python train.py --n_layer=11 --n_head=2 --d_mlp=448 --vocab_size=2048 --norm_eps=1e-05 --attn_scale=0.125 --tie_embeddings=true --lr_mult_up=1.47 --train_tokens=149500000
Each number is 128 + 32 x the weight over the matrix's rms, rounded and kept within 0 to 255. Layers, rows and columns count from 0. Numbers have three digits each.

# layer 6 attention output (transposed), 128x160, rms 0.075, rows 15-63,78-127, columns 0-79
125098167111167159146192125111168163082187101109115129123101109099110117127018064129143114082074041114109176072139089130138106206133154177140134091132155201192137145105093088092156117152062182074143152089176202079113098120165155070091190098
123156160157187079101153081187117121132107119144175157157079124122128090144138097108101096114114205176130081080112135168097075108088142167107077125119173154100097168124177108175065168116109160111136130129160144124139083099081104136109166119
169148149091109081181183138111103081135134122112116175114111150142158152153155096157123133102160189137117098133169093131145177090128161141108198140107131144137112176092141120188170114144115114174140178100125123076157153195126105075089177134
090132128162133128148110131122114118086161157104139116167108139109130225148141147117103147174107126065159101118060134146162197158091111077092120119136122125110117129104159108080189164079166129104175127111179062079145119117185114173081102116
156097186102180126140112140113115146130122060124099121129110165064172084118108130153113075127097142152107201112218125142137155177124109125137108137117151150150131123132122137125134153113082123086117136141126153092115136131139114142232171111
068150097135146125088179142086187123134078095176151179156128079123177173140121108087093141137110098111165134112141083092185116085124170154121111129155121079132104097065130105143106164191120141076122137134104131150138110053136130101129135090
110201181139112161127093083093118111208061135128093132121167074204139085111131135112151116165128121168144067152098145077151106140072122146171126080103161182147171143099113117129128104112133125132112101113163125049158118100180110149162170103
167184068131139162161087147159104171122169168154174154108137146135136180120137099094044139098107162112151148159138181105148123084092067109145101159131131148140169085162151145152113198142116110089082159135126124123181123116142149145123124062
132159096106120132218128182126054172120185155142117157189128141153136062145104128096145138144112133110121165115139072172101156102090140118176168102075094108118124116116111080111107170106148080099115089147125124174151100053143121167151164126
139098116187121152136160162118122104104127094118131140172098112101200055119098100102150124095150136145124149125190142165147121091153148172142136108127104118152150131109084103074157102155153098131135048098107141115122100125114131117161106123
129137126105121154102151203095087170123125157096108170173149175120094091130159147105093174179091147082148141093048125092105123117069114154103139109190188117157164148146109080103143087180126158184100053149136157158156150105110154136147173137
137145105160183086170140111116127153117145169184100142160094146127073204158141130151074137138121108156087107086089224134115100163168055179127144121095166140143141136145126166134072167164078128104117175124108156198128186115078181111084160170
063109095123178106131154130179169120146133151182159130088124165089087145037129154145127181097133139134169159130138052095099140134117110102134150161086142180103082174175143186108112118132127107099150218153132124167127103128166144110123144157
149122119088129106089170125140051106122128161124086154101123140150085170117124149083107091142103165147166145139086098106150116068082101142140098145150137109157105171154130152161055130097160119097125132138176147159109126103100203115152113097
100146144086125153087115166138117107145185165122071153098132110160049124117116156105130130092095102115143141136131101185096137144109079127141117121172189094177087153113060140156141159124106102168130136165128099145156119131080139096139152171
091095182119135095106144176169087114153118173168118128049065120050200122177192130130112093113142167166129067096175110111191121180133111138174098166092141112157143196108169208140213063139052051092085137093122135117157135087103093108147194153
155137151116075198206148165173077157204135187096185133100153118119125149092102093159075133136093136140131097185122108171088092148123149149097167178178142114151139119130093111126146135149178121138193149142108141149122167155175107159135097098
105145149108123108166127113117161123139118173139155169087052083094178149098138091132163173122130149093166137136121127079128159130131150080153145139169092139200105035111094078170122126111167130118115152160141123056166079128128124090131094116
097177141116109050170138144122167138176075143107150123133104143134101219117083073098111137105133146091154135141131125101153141120169144161124089153116106183120131130138104185130136125135090163155166129121157158132175134117159106108115146094
113132098099139123153129139187093123173172143114098118128166139110151138167084125157061144179141129126131132100081094148081178109134138115136178119184118054159184111141126098131083119155105178166176134099079188207138129081124146163181135193
103122141083149106157126160052151140113167110138051150170083114128120122132179126183156110118170126106119141142213186142105169205188162141111179177036157117153120172138088162186164121139091054089095153165111120067119157094114135172149183145
084132186143184141116133144091102206133149135086152181131149125125129079129126138102081131067105133094139078124193109152127180096096117132078123110153172112150186194157158150174118118096062116165106133118078148144136101171130159143082127199
098113127095062132144175158115077079102116136109117118150121211110173142095094053157178123160100138119125123146104149108157128130110185155099165103112145167063168097121091110134182109097166105092154112154108100150116102121123143135099142155
190118069142177150106161126123193135165150117101184121094131153152171128120135123096075179158077120156134165105096039160120103033133169088101107164155054169126130133156168109043142184134095099137121141150141207136109080165146084120103123147
178125060115134074067137111117156145118173101126117106178136109185132087133147158068164145136155160140177182122067130129131127141160175166106136119159143172103152114100158139070160097129176120083153144152176183100147172110109169141165121087
129151174107153151078159138178086121138100117138091108117125066151224144113128131146167147164127136159110140184166116110194124108121188091121112118115105079168161082080114160117122138108142067093181167159100068155147128165139117101167107169
209147163088129145086140078134078126112159086113093111141137140183107140099140119157157099138129102136152149116125137143184128160141081143159114197047055120116069157115105111107151125106138111153143142105084161138098070133086190135106106175
110164121170119141097121154122165181102132117154136103103154154126161114142116075136192121115131166209105185163141132089088175147166151190050182132121133087117140094121107122150096107122149116152125126132202166094179162184131127088109129166
135144133100169104139200158229090151155074153148122151200119137183133135140121095146105091142114179165111085112100139222153114155220124152113168087163105108175081155087101150111103086155104127133184098142121165148167198153148188066167158227
137150119076166198177182180152166155170160180134154110109122113138121191103066133131148150170112171056139137149086080132135114085085151118169112115123094162151163153103153147099171127142120112100152118135170189112113092072118132114100142161
160131124116121149108099098093176166125183093127117155144136097134140175101162141121156187147148075083101110184154061150089188206128110150098128198155193131137109057220147100079129120103064161112153173109102172137135083152125147108142130120
174154115060087126140148071185125127112146078119136141108107181102124020094123089114148101084141118123089091169139139100102174171137144151102134153170080144128067118121124140121104158155152199129077101144131143092162096066158076146098120120
140093113058108120098094086126093173184125133132111121117123167144081149140144129123118171146124055122153116102136191138137123085171069170102158130102079109082115112095149163113104181159114088102096106137163117147119093106092162109135098118
174072096068186110089079103157040188173090131162118073139088217105171062185054155173133146147155131128129164139198146185185149121166156110064092144116127088154134077096099125168146113151145136049109166109145149146122142182053172114158098146
117122065130102092130087103177122122118180080069130120171119095162123068159110134092084106115153086130121116099139131186153103140169104167130073084100135092148194092093138147135102149127153164095171124096071105129054114095151182049103073175
180090091132171145116126131123142108113168050125141092119200139124114124111065148153096057112125173155126108150147148202132132138140111116187146143111112072092154167154161141171127161156117149116156130098157141155114123109122113088150109123
164070148062136120100085065156116118128127109136122160157171111121111088129093127174116146129207116175101164140104132129146134132155092150101120097128088128115129083078105180093119077102081156117132137101100219128158129143146180122098213140
119131110106171116137137131117111081093139150183092159114124125080121106089135143139137151103163104175105108072113111211118189214081163117122096150201108158081127146125097123190098109110098152119112050123095139125172181146158138114146126174
131175139127122142123130102141180143103162175100115111129112169186023163156084104156122149067142135113152155095133116149146094111133147096161086110198142184144103108161185085147148176154149115177137152148106171107085087142140166142070129084
146154111064092139118109148157183088155116140129148089140184114152127121171099105139137147128142137093108114080085179079069139139166130120129148083233134153076142167121161103119147076126079140114132095142108165116148142131111135131093118100
117096153191121170150126084130134089217121177154166079120181077137137110116132186122127139158127163134135189121105097124126094149200060083100066108094078131113153090065141082129066125127073164146126145132173128132081170202140113112152175099
166109116085151142091102120102116127107120051155133181104111149169128197121113126164118165070093112109175194079104149120142121137095099113128159190138142143150104116141144122112148155129085084145196164085110085119125068173162127126147086066
135098107107084084167134157169120103148080095098138153170125162116179082140124173135172157097116097120119149110087119187148084073104165135144067135133114105123099121100099151110145124081150136155160108144162156123177104064115066081117130181
118140113126141106096177080141154128143120154200143111108158087131178113140094069134136075137116117205110145120098158141102087164156136151170153076135098177127152083090140133095114090083033142138151127122109181120169129044111114151157175048
103123179092212170119112113148080187150143120048042201139127129133070195164146206110127124152140071154108153170186074188150131159134140159142105100129117126132150102135111097110075098118065111095090093117161190192131176126150140133157063122
144099140124136137123117133107103146080099078176107100142117123093129066146105091134163137103117103117137131119116113090131155113163089145131133157079136177182177178133108141179113155086140134170148095171123093126152134139113036093159134122
089075133139172151115057142158130138152092145121091130199150115166145150132123167109059121145053099135160095095131122149094167097150146087176138086174156115134162117102114143068058118096036103149124113128152136081127193126157103126141134127
085122115123185168210133141180112126143125132148114086133116138138180103116122130103127126100128110150139132110128105137124033151112110107144151106183101115119127131119183155136129111151154150140105072132159145111090120052157089173168128198
108096114145126105099107141163209188140136138087120137097079141168150140100165189079132210137127101109134151131179105174138134121128205150064076208110113135148112159111109147168091140095068068138089178139119162088150145175079101107080088099
122134143094150117111106152122100097166116108140155111109158130139161078091110164168123113138155108113158171119144154132143148158116162173104130146087098108116072100130093070141146127112183114130108114084138114157108077158134160126122111156
099112070090112100127137127110126132120112156165139161123125137200128115136204150098131150151133125162142055204103091100205114098104177128124123101140111094110115101179119210190091090190183126160122128199149169093136139150086084172177128156
111112126146078104097100125110130097095116098153166098112159088136128158166117112143140133096127111100125141113149125117183134082126138086095151105124133116175148146168139140140141088098156121126100143118122114154117152097170084132120124088
068076102098145108090117116151172120150094177118174201143079168130064108138107148066131170167173114114125154082147177109114121178114164136139093105121145119059131102127136160110126122126102153110137079100135109129127147124155161173104125130
112139138127151132087166108163045170115072115142139128141121140160163076097103134119128145086132089159145115145110114109106104111112122137157133121082126113088090103128152117129112138152118049172092131111140124139130115153138132115120190122
122074136137107126144134102102165158117137097149107124070123128125137103130130148079152156095091138144145123125105109103145130136077135128140141150159106108174115176106124098168123081156140110100093148125123130102105147082136102080093128150
151144159164110130168100092137115159114159158116106105140157129113068111103114128114158086195137134114142110135086161157127121197148116144135108111113144110155175200136159102090113075140098133062127120098134174193145157107177198140112110146
056169159127153099146157170173137156081172114155126124152132162148065072143075116142127163087102127103095140171123129160154129130167089102090164144188095118191117146142122114139177162175109134154135118135078161100114137110070147144129188160
106169154111146107143150116137111106149106138115097095142152091144121077129122131118180101146131054133112131111138117104104101169156094191048172117141103127095118157074075167094128123143138094114148117094115091094110109082135112141154095194
106137122101173184055155136080194113103111174125117162123155151073078132110109172146114155148114183149065128122116097119094127159159118113118101096152148158164146105169153153096084097147089179156164079152043120072081222102144071136100111121
132117076122134089098089120089107115132146118192118143180140134135134167157206159129123104190096099154077163125050170114121154177158147123155145126114146047067085099112111106151148154097139141166143122142189169151154134087132073133085110159
093124167155140110216089128146138060094165152141138136141146120105160129129131114127128107060196156147150133129162146143209146146204152156107117167080135126164146093165092180172159117134114156116124152113118046069201188167107129121152136097
096097132130140113094108167130100132149123106091105145139132128128168139130155150173159134161082129179103139129125100123152102150095187082124168143126096114139116088136123104083127139074107084114150160138154160144150171189092146162125086102
137066106166106106109085116116024127110130086135178167172160119107133139125173123104231077116109130160161180146134142124165108125129138138096116115131074107153097048114090064121135141106163126140079117117149138109180153093177060164147119128
129125126199131146157117137143155148070084152158174165147108079154157065140169112109129103109128084166147170117133117173110145140160161110123114165089117112106132106126131088131135136110119083123098165133146102073095102149128135142119198136
156163156110146111133117134125111113077139122134165182159126085104108199084125102116168143147118137143152091142030131131158156137125143142149101149193099113110158170131142127137134126091157152132133138155137209154117086169097093103096156084
130147098137110123115129088128104156149146105112141142144139098143118122127147138116108175150137146125084115075067139131117149135121152081144104093139087108094156086136145138103094124128187161101149129143119168175102142126181118108185108127
119133124101116110141081100158137126101118150092119185143096174098118093133126189137161162113162086089145134125077139095165121145086119123141067125078138156114135157132178108124094097141158125169137094168181100151116100145141199169174082155
141103107123183116115092135107106139161091149173128177102140134116106127179108100165139042131096194126120089102088139151138146142107146132134100131102186154159194192145158123135149141081049161135103081125136189106120132129149194136086167102
180074128061144219114107089159132121045138124171109156079087114134084156154176103185140131156074098145103112076144166126106129163079171131085144161120109090076118099124079096162135132107168117119130138133142130105080118162138121102122122156
113181101173126155105141095089190115121108098159121123135121146146086113109145141123150079146129102116162089085103163141112120112127068151111119072124158180099090104148147091151150195186120091126136111181139106126142144138101076086101146064
123115076095127159077118131169076101157062133094230172150176131139053089135105110073098175131112120130114117119148097132154094126097113156118100092125111111127109134123106131145096141132100184164123144137119153155123145174127158107153107119
114087072166109134100170048070140130089085075120135049157169158137174129131136138125158131171166122140046136145135144095109164157148156144108121090106155082085076096115120084136174125146228136083183162110129095139153156151086072143128102093
103114123175105106132159070132132162127174098146063113110213081140111053142086141128103127160087155147163193109096077138132159140071135085169114147165109096155089165152126094145090089099126124151128149096199122127159069154136150134118151144
061117110119153104100141149141116160121135182177082174155132129177081212142114121140128189128176212078092172081142224124148155129118135133175102098110126078137139118102183123165078138155144235121184155150082079149146146094149136152156122091
137185170069107132170118164121119120147132103121182134115127115054161118138108123141113173184095058080114074191137108159096169129129160092133104111182150090113103140187119112140074149147144099120098114157133156189165115091092146129085129103
082139089125144090120168108138139172155098098068089108156111161095141125122152107125121127082192146150119066123141120069141142189104131136103120113107124140078093072139151149127080126140138206118123155126140160116164145140129145152160173123
101089110090133106139114119095131122125069126131202133084117139162168170142121163152158154137147119146114156123107192106113132152141142122052084101220106122189123118121130169138148153093118153109120128097120126144171175190142074123134107134
185095118094126113080117100101121096089196080149111101101121138175148069136177136117085127109128144121189045098090134151129196149064162113123071153100109115132100112169118158156145196133129112130104170130104155107079163096100140134145140109
163149173113151126167091124089132145126122101135054102119148112079140086108133115120152103125091124112110142167144171120105126104132114129187082140112152177140111158131109100146138165121121136132138109123172116123115081088098167172134084116
158090175138123101097112104160085147120113135120158138146135144137193063108146130136133128149174152158085156105109191144158172106117144128145193126133112088108096115112078163142144130104143176098157136129136131138167121132099137144166137138
130162132157142083117141148138102135125153127120120138155132137158168136113142120076107093097135192153127173142159129058132137084098190110171095133141056106128111107091122102142157171132144086084180084112138143087123077159143148091126139148
123166145162130146161107165098117171124126115114081062125060104132184073102122067112105160150061129101112148105059153141037133127147139048172136117147190118145128146169112104140166160133112077110170138131117130190106084148122196137094128148
092121116140118163152194119119083078111135176164138088145180129102146146140123145077156098105108145153165094157098084096122131139068207123122136086194130164164194154143159096163126132134206141158154086083115119089147100091146089185089142172
126149179162136142148139126131167116133145159121140147142131122129142170062131095128134127087088151110127098097100137114161068093162107151149117134107131156142149170162123121088128134126116102135131079164153164127132138057213111111141140123
114172111149108106125144180173135139080165108102115154135067133122102073142118139099146098135088142125156141127117143118135152110174148147130183172129133105181099122140098126124142094130128135127137160110160111100127131138101117147141153191
121142161186118087189067150138143162158103111111100131119114117079109146175151123058111150076097098087146138114159081119144149113113152034101132122085107110129087111123113091183095094121083126106117122177136106137103107163153184137106084125
136144129113156161125090166116121121123124103128146105084143130202126158071169100129090078086097194113091166111136088180145086150161202083116129131056171135126143138090130101128062108112119138205099151157109130094126129161120145087143164113
117121181169165116214177160114107117148109114108134098115123150144169140160119139153137089122148130123126151131084109118167153088168116186111100115028134147174145110130133053096128085089107072119177159106159153105153136105161092108154166123
141117081142099147098063141091129132187114081101116142162103048141226113151150148083091076164141127097107122123099121155137136186131100122095154116049096106111182148080082149118118122100073150082103147110134065139131139124102121137127157104
138154095129175135119146106165090140159155114185093189114103152169146077102126127135140116145144148154134172094156103123111079152158065111132112142056080171149110086180163073091144122160172071143122185114130115151108088119145158102191099111
165097160111124133072108120096136122066099128177091146170142120090178099161119184175137077086103156206097141129087135147129166190100167113125161146167161144151104168186097146098119146138188090103134116052145052191111106143173128168102128184
118116181099113131102159123129141137127148158095108129103087151072124062109159130139133099137170139187125071135141079141175097115113122099161145116145131103146157119127127135108155123106121109136103153177130127106151163072133146194110123179
080161139136110119123174087114183142147082101169122139131092162160078249106154113085145149210093084112132142178128104097124102196126088119132177102132105145127114048122148094112120118164108087123143192083108110179147120144130159157139124075
141096125159116172157109141098128094111099101085174134106077100104107120133125086138162170081172096111171111148121143082118113113096135153102138195172125106139080169140107166136108139119137179120162136108128124090144147165145130160066114169
162158152132087160068096110093118077113128053162098092124147147159132122115123055124108123127119152141187083102123190150179133163149079146138120067111094124119119124120145130171162134105199117129137119153101046116099061129130172140123191138
160153111149181142125143165157128144165097175110122155145184119137069192133117170155122142132146095112110107097077114198120105161087106146153149082153124125067145095105108075086100115139098120133156128129110104188121076134127205101126124153
134136106136128129082147095110092165088148130097149140116071107116097159149130122135068122062141087113139183088095101161163118098105115114115127095127101118128086097093131144142134137124110122153109166153123167134095064119145150123097183157
165099118081088095068044161124105111103057128154150162183127093144118123107162059125184065140154109123169155092134159093145134150107213118168091131140148113130138143110129137158147160066148109068095118169099158128152092127136151119119167112
073095186184201161199119174165077129128099131142128067112142130107126113124113129115128102151152132104162139176099132109107145161101119108142167163120134163134100099134107122096121093110103134130119149118135116107125085124160125166152183173
# layer 6 attention value, 64x160, rms 0.0702, rows 15-63, columns 0-79
109121021066153142120090101139085153181093168130168119136100119153158083137111108154135114116165152159199152130193121119121121092125098203176153168087148086086120174113162158151147174115161138134122118105143108169110112110127122128171134129
191156143107159139121162132145099173179159089113105179153081124143142134146150163096120139113123141084122125151189116103091114091105118127068135120098073172122122148091117164130160114106132100148160085052161095109117079103110100137132072169
143113150159112129140125130063141165110085187148071115134137080116038114107131131117194103108135074147099179124115089107156141121092136153121142031091163167117116156138171096162173151120134148143196139128089136138138172070122145132119077122
133118148043133176093151131138176117186134126148113124169122115106130138176130127107121095144138179133136089148155117126112105134149092170104112127156134110077136149131167095130148068142120168102107157103114090171158100127139104111112180132
130128150145134084160092132131146150186083151137131115135116155141160112172148118143115154114134154124165120073141125196173136060155120100190218103102147181111126116135159151079110116127143128090116097169115089128134068145180132155114151131
151157115187138171087126146092138108112102120151091092134145162115102127121175151150155186122123093122107211141073144125136114069123106089139139121140107184130153161129134081099095122102131173135045168109068160151129205174145073116137159116
217144125126136121132109112160125126120099187167158129124103122114109140097085133158136134085132178130168133125097128148128137102163105051168056159123159158164189164132108135130170128133214146182122157154139145153124133134152089144128171122
173120158106159157073119141154179150103149094101094103083170127149086132134114162164076060113116119114161145105157185097072167164143092136130157100179130120115092127158100117094140122096159094134176152162111084097075157157132084183132154115
139150166137163130097086102130129117154142116113142187149163110088164129141126154148116119071111138163157137133115150130098085145125140148140108115116124155192171167100136110120130159097141162116162180149117072092104123142156072167160094123
168148081083124164140111093086159101133065144098080140157130151120108139096114153123154158160146191169145122085114171111151101208182162151090128133110162068111124141200099084083168073146104129096126173139091142087203158114114110152162125036
137106137150141136097105093123123090073113165170119124085163104137100127161120116103089138145125121096163131138142116077128139116118119085146138107139116056175142144112151208176153177144146135138069114134123076108159157100157070119125115137
119111069107060138137188114122132132157153120117109130154151103130127140106179132164154147150125053132134133146063155131104139147165151098052115160096123085130139152158106133156050174131153116107150139158165091096137110138124157157147121074
086071093145093118139136061141125098132170112099147145153095140164139132146165116165096137118153081161104158170146188123072133144190134129083116060128147144083111081126157058124096145155129088127134154098144138152115132094093142164189178073
118057093055131136137073169200118122169127143157150117142123093103163140087117118150075134211140160152134134139095115107109102129127147072112102141132128125080118111151128120147122102164129134134146162147124107118117115143149130069063149095
108115123149136138129129078156059109146116134149135193105119142120088108088095113121140138201161176095107142112144117163144153127132105200114121142156131085121105163126071133148115124164142168115142086110120103097158102163064086110155105147
170157127113089168132080091134142096116161138186150164131159154137099129120159100110112135162116129131070121084173090120173152129122115159096143135119145084086110131140144086147116056155157069098135135184042137108121130121116121132134116070
129091165163117114066123089073178157083114131125073156118137144095079119162139106158127182132127082126121150151166150102135133126133157130105154059146095140138089094124156098111127099034084136116116128142079162164136078182098129041112084158
119082092121172123146102196136083134145080127101100140141197158169139132156136146106176126142123123089166111137131126167139117143123196144076112097143139110139107209178093096140098091110125171131109155118079152166141212179146100189146105118
230146088144089138162125127147135108205126167192077116117109145151159125151162118158143061156115128098073078123139159180150148160185131180145112154169180137123122138132116074165127103133159137133163138089157107061139113109123179178103145070
140154124080166148102159122130077072113113135126123142179161139141132131116174117113054131160108120173179091097145132115107153152110094114145105177146159124112099106102132157138153166138131152139156110184135090143125070061149156155158133162
120089167187129146150136117116080195147090184137162117073122111131120102155123132181162100124140136165096178072163191117115136167077111189105171101103132125152182163169174086161064143167153141180145127167091114131191172189148160118154123129
180132095173106074128114100124120141135144095149106156161166152139128135110091151101194141150143120111162131125220194094145109174104111148149228109120132112135183086174114121161165129158111082122108150173140119153020126071160087095131134101
150136113052120137163136126134122131093104152077086133128105142093044129162119146082091125154118127162152125129103176094143170173128154106138160105187112141130160182129125162140140090149075141131150125135135093179163137132088154074096089112
124093051188161152111097091063173090083153161106142116108159130132117148112078134087132099106118052089134123118162204146184055180081186171099194102161102153161065189157166106093171165165103135128152133100105156104149086122128193105214093086
106136129137124241129188158115140081089109152130125115086122138072165122140112140227169155097132084118179162126175122156093141114142112111127091137121130135137112114100139116154119116092150089073131123045128148102114179152090184108097138187
175109105135054152144125132132088078099119149137130157145165117076098122129080161169160079203137092150136102095170119040138101135153112113114123098111077124148121082180145090135117129098134152139070152126080174147147103093118131140172179091
121116069149101129136156163111108126110142100130108142099115101126146129141114170114134086069151163091085158122116138148124070126157142162128171100152105171204119179085113123072130162109122147152133097081128095097133135073104145156167148110
182146107136141162198097109173114131132116142145136129154131130107125099148097143213136108135145133140120101098244129128099187166184112122117168200161167164139123167120109199171082176181110118094118070172163141162140101123144120125151172132
119177139086150183132150141081192137146133139176091128116102116134107137126103094145107133166134126152157038089185176100097102069115135077175130137151091190097131160218104117157083156103201123155140056158140124159057121104074179141165065128
126104096118114139095131126102108090128154046139158190116048124121137141157108135131144127075165041142117103160165172125151092155131082130097161050202129126139089151118187176164150141125147170146150162134077111152217147085111208090139155122
124114137131141084139066170146120154160122147144142117115168134141124145058129088140162107083124111151114056176131139104110154144149101166087137161125098114110146139116134156087083142141090148096045130105187144169122085144075255099095122106
120143169100131131176135209067177132088122151144084133094082154103174125094103047108135196132060133148138127114197087134144095152109114116141153143155213099110176161142142132089100108157145050099121108146102198112121141159180161075051103162
123091132178102122093133124142120142139156132123158116164083092079168136194164122128080120128133145176087113146127045161110117144112118156125134120123078148138092130150143090161106149055070103134152102086078105132115122131135126147124107162
112136104118115138096118111124206151116159112123159180129123138158126130073164124084117105219150114150130117145167158183175155126129089168195108158124087088113092137173114114104042111087065140183129124171081127086120127087079116118153149142
126130136079163154168145136135127138152119110140111164122084112143088142146108083072131109147116112119136122125163131116082108161138067068144145187115132117173113098100054069090124113155125163128127100055173087128229106160126087181143090112
118142180098118107168107139127173120085095235086187101112114132125168107097127100081117182096094126134126130084100114163085154121108127087110119139104154117143118073090164121090180112125105072043128143197178085111179119133126190137092083183
097146060096093148137113142164164162156088103075113131085164099197121130092173167111115076096097154096147109105118129064080060124133142149120030140119055145083145156122074120134074147147109145173136114076121187139196113096138124162111081159
089110060150131107150123122129131155138177125144119160124133135107089145083164140160116118166117118113218127135113151099127104085125093123157091165131107115104177135101132191079142115176136159146162111134106154122119142096074108149152153123
138122132120117106153107134084144171105145136107191086149097124167099152088138147125133155126135100111099097161135198077145094130082173122086120124109171112061129125130108102078138132132117157063136159049085106100125160101206125152135085132
128135164070134125156133146148133128116143140126149135158119107164164142103165105190117126164103098117181132158173144162143070143148151167134128141131080080163179064129129172113162156130126132148201145118100124182131106081103160113095170188
124115094111051097097131153153156107127137077130083173181131123105091137148169135146114130130155132174134172101166101143101127150130170101154210139131144175172084134116108110185134134133185131052098138144117167134110077124140183174115097116
157132182160085122181124105133175134087074142096090086187082145099186128127143135131119104122142133129120108176119104154142198136101067132124054103142114132103108146084113175098090184120102133094139067145136123177116102156144171119137104125
131157135059144159137132087117209126122155211113119123167154114147083128113121109099098133107153090069139139135136103132138074142143117148140102170101172138092161128116173063070123074136141055071119139056148112132140097133115096090144128069
153126152169141106152129115118091073079080144155099197183137104127122120166146157114093159094160167047106186150133086094151179107078085116123184157147127144145119159130138146126096111139181172149121114066181145120144158130123100136123115134
163172102132153106130150087154117085109127110136171103141160111125142113162149106130118130157114121119143089062189162200079159078066098182080144140108158123147138176116070105129095145154136156160076119153105104151124084078122143135129206178
153135174118060157165145120133136120135121129099187092118112135131076104124120143107135170092089152108106168141126126123144118083165151097185107192102100036075156128145146024154173176127100054125202131131118152101176141131158122168132145138
191137159157099120129136101155142150186104196151084174112155107155132126144125113124102149122138131106121129097151119184094125131104115144091173149170066146055128126129118103093148101158134157122143126055127113166158108161133129185150141115
149099136114101152157106150091130046142152136110145201113067121137178140134136143083125079144146173133123106096171135113124110043123116156089162175153154113118091118139144191126078116146147130120145168162112121153165119130091167101145104157
167079112107149098154125091160189115131143097151165124142136038139125122138123171111168132156112088098098085150132121148099129101149111126191131143121074141065063088178163071092105111156132134129115092112155206104096129143130134149092135097
# layer 6 MLP gate, 448x160, rms 0.135, rows 0-8, columns 0-79
137164154159057163145159123150125098149139138142135145128151145165161153149106154121117116088151125105124153151145144140192101086121089025071146145158093151251066105144165150137149156161124145080093155124150143134139143096159162117171109137
136157142142081052138116193068159144090065149101169122115160135172142140154144139176139188143130127104137097143148096121160148137121129147167089115141095133200160144115159139131147089116126148145145112144120138119112157123131052152038173079
077096147175123135107173089145133075064096113134101093098155126121139164188169143061161192113115152123098133111125111109181110115137097117101134127143117107156107114091103140102120097165184145180145112127102149085151169096118147138103133131
149086090074143140145142145130140085073116101129126128165157152165097071140113176185144084112168064154134096112148142164100129068118084158106147094154128182146131119152043087162121158092158135095083159168135098097117092103146094084134133162
145118215168151178128115077108155195121144206095106160172071098127138071142157077101170121220143099093150152081147155086126179140111171088159167124119137130139133056150059122144089112144142137165122209103154113168150144114103139129079157157
122138123130113029172125125115061124168071174109184160096089115129096118135089180178119127163178118145087181109076135160102179162115186103139126151143057106113112167163083153132115078130124132133131117155082134146148147078183128155093157135
069109117129097173116126138149145106169094048107072148184099113163123128226096129173170182096116132095139152163139135045169117174116096139097154093208109104141178115086109214171110197164087114127130173139093125070163129160101121117095128106
160072106117129147133182054155147143111113126065172106108095218174118136111112146166145106199126171157109126098128080137134132104109136103097188152124097131171088102105125146112099090157130128101130155122142175141097132100113070128179156125
108201114098087163144170064135125150101068115136132133119096143196101094148133092128131158141144088099111074172095108166108084122109089169184122213153091132096110102180097153055188121171148078112189158140129101133071159091121077105148115196
# layer 6 MLP up, 448x160, rms 0.136, rows 0-7, columns 0-79
102124138098171076125149156078098139106024121055111086126159166096121106108120194056150133119133063143119062113096119147070077151164094089170171160128102094116136145112107169130171081183152144087125109170149167162121082128148116114189125117
131164148096135117168105089129129136114184175163096170159138110174134114106114085159137178132077127145075124111152099056138109118133129150148083112119159153165126128082077149179147157094074131140088137122076106123140134190197110123204107079
126130143120112108136092163093127172116078151181162150124123104124136113132126126149156090086116155157110117147173146091070096135121115131099144189157135093111090154146111181142075165122118063122100111120146126129133118125134102141175154182
148113109118138127137133112180080088054126109192128171136072170120119128141185131118136129158112109151164104122091152166104158182170121114113144136158141114134133140153057111086139074107109106153095134156124121115110114136146148077123167144
076040096182192088076149166109104128183119142183092145062177111073124141186130084131110102178167120106141147153139107125076169149114126170110122137083109098129101085119115122192136174124136138118136162114108198137105142080186101088097141155
110129086095114149181154132105158101146087146099138144136131157150131130132148167118084129149150156177114168085109132121103164155112164131108130105086073159140120121110122122163137093189115125150111136136124138096130167116083145113168160062
112153087116154164104166063095101101158189103111166167086130179091070070132158088095101126105156132033080132078126108143107163118127122181172159129126152147107227113124153095087128117128089198146133101122135109173102144155102165157153183104
197127143093146140095122166158121120139141102125137072126134117082043092158102149157140118112086174118091098137137138147123107153173152110166069131170101185137085152114082148108124089158126097085126110164133135141074109153160119105142111152
# layer 6 MLP down (transposed), 448x160, rms 0.0882, rows 0-7, columns 0-79
096160134104060123095149120150136124102095080079134128110136067150149162135085062107124120122106103136102145148172123047111195182126173133135071163161097199117124090170113164104132139146178147099123116096153138132146182061105102137070163093
086142108122114096127090087126099125113142136153100102119080089132157130134132143119163134133141112116144108160131091120123189145100146096146117171116165091078171157118135127137190114116115053141125138163165130182119165128058133158135160111
119107130146136118130078191125141139186028147100137081104118128159096111133112118137140098127139109107131134110195124099154094106087106122110154157148138088127123159149175128113092178084147113106197115133094130127105105097115143155135116181
117215139089130150116128135093113134200096145116138112108152064077135118108148126138113120103147175168140062129102220197083115149134091115184098184118137127077093139101045172185197130091110091108109130138117119169088148137139123146191126085
095083114105143107105146157087114142129134174097173110126181114144120192122114114162057073182164113121143109124164155066078177178200145113111162122070157180101128103139077165099094102085174140121084117075064119122170097098128124142147087120
102088078127123108199136168087086162123151089129081176111159138146087115147143116118125123078112095093176136188140115148141130122122118082121115113130118140102100185201141184099143100125182077095142140128076186116151103159174154100095139110
127168158095203183146165152121177156041232131081112115166170098112161151126212103172111102069140167124119191112151105155071159187152117140157109094182178178087112181140124175098110188125060122085155188100112117161162132094101209157115104192
112170140064156112054158124119143128115123118127127181124132078136156069140117110088094164169149198142124128086180158150129159132104118150149073123112176157099097105101143167166143093138119080144159101137123159147092174189112167137167129149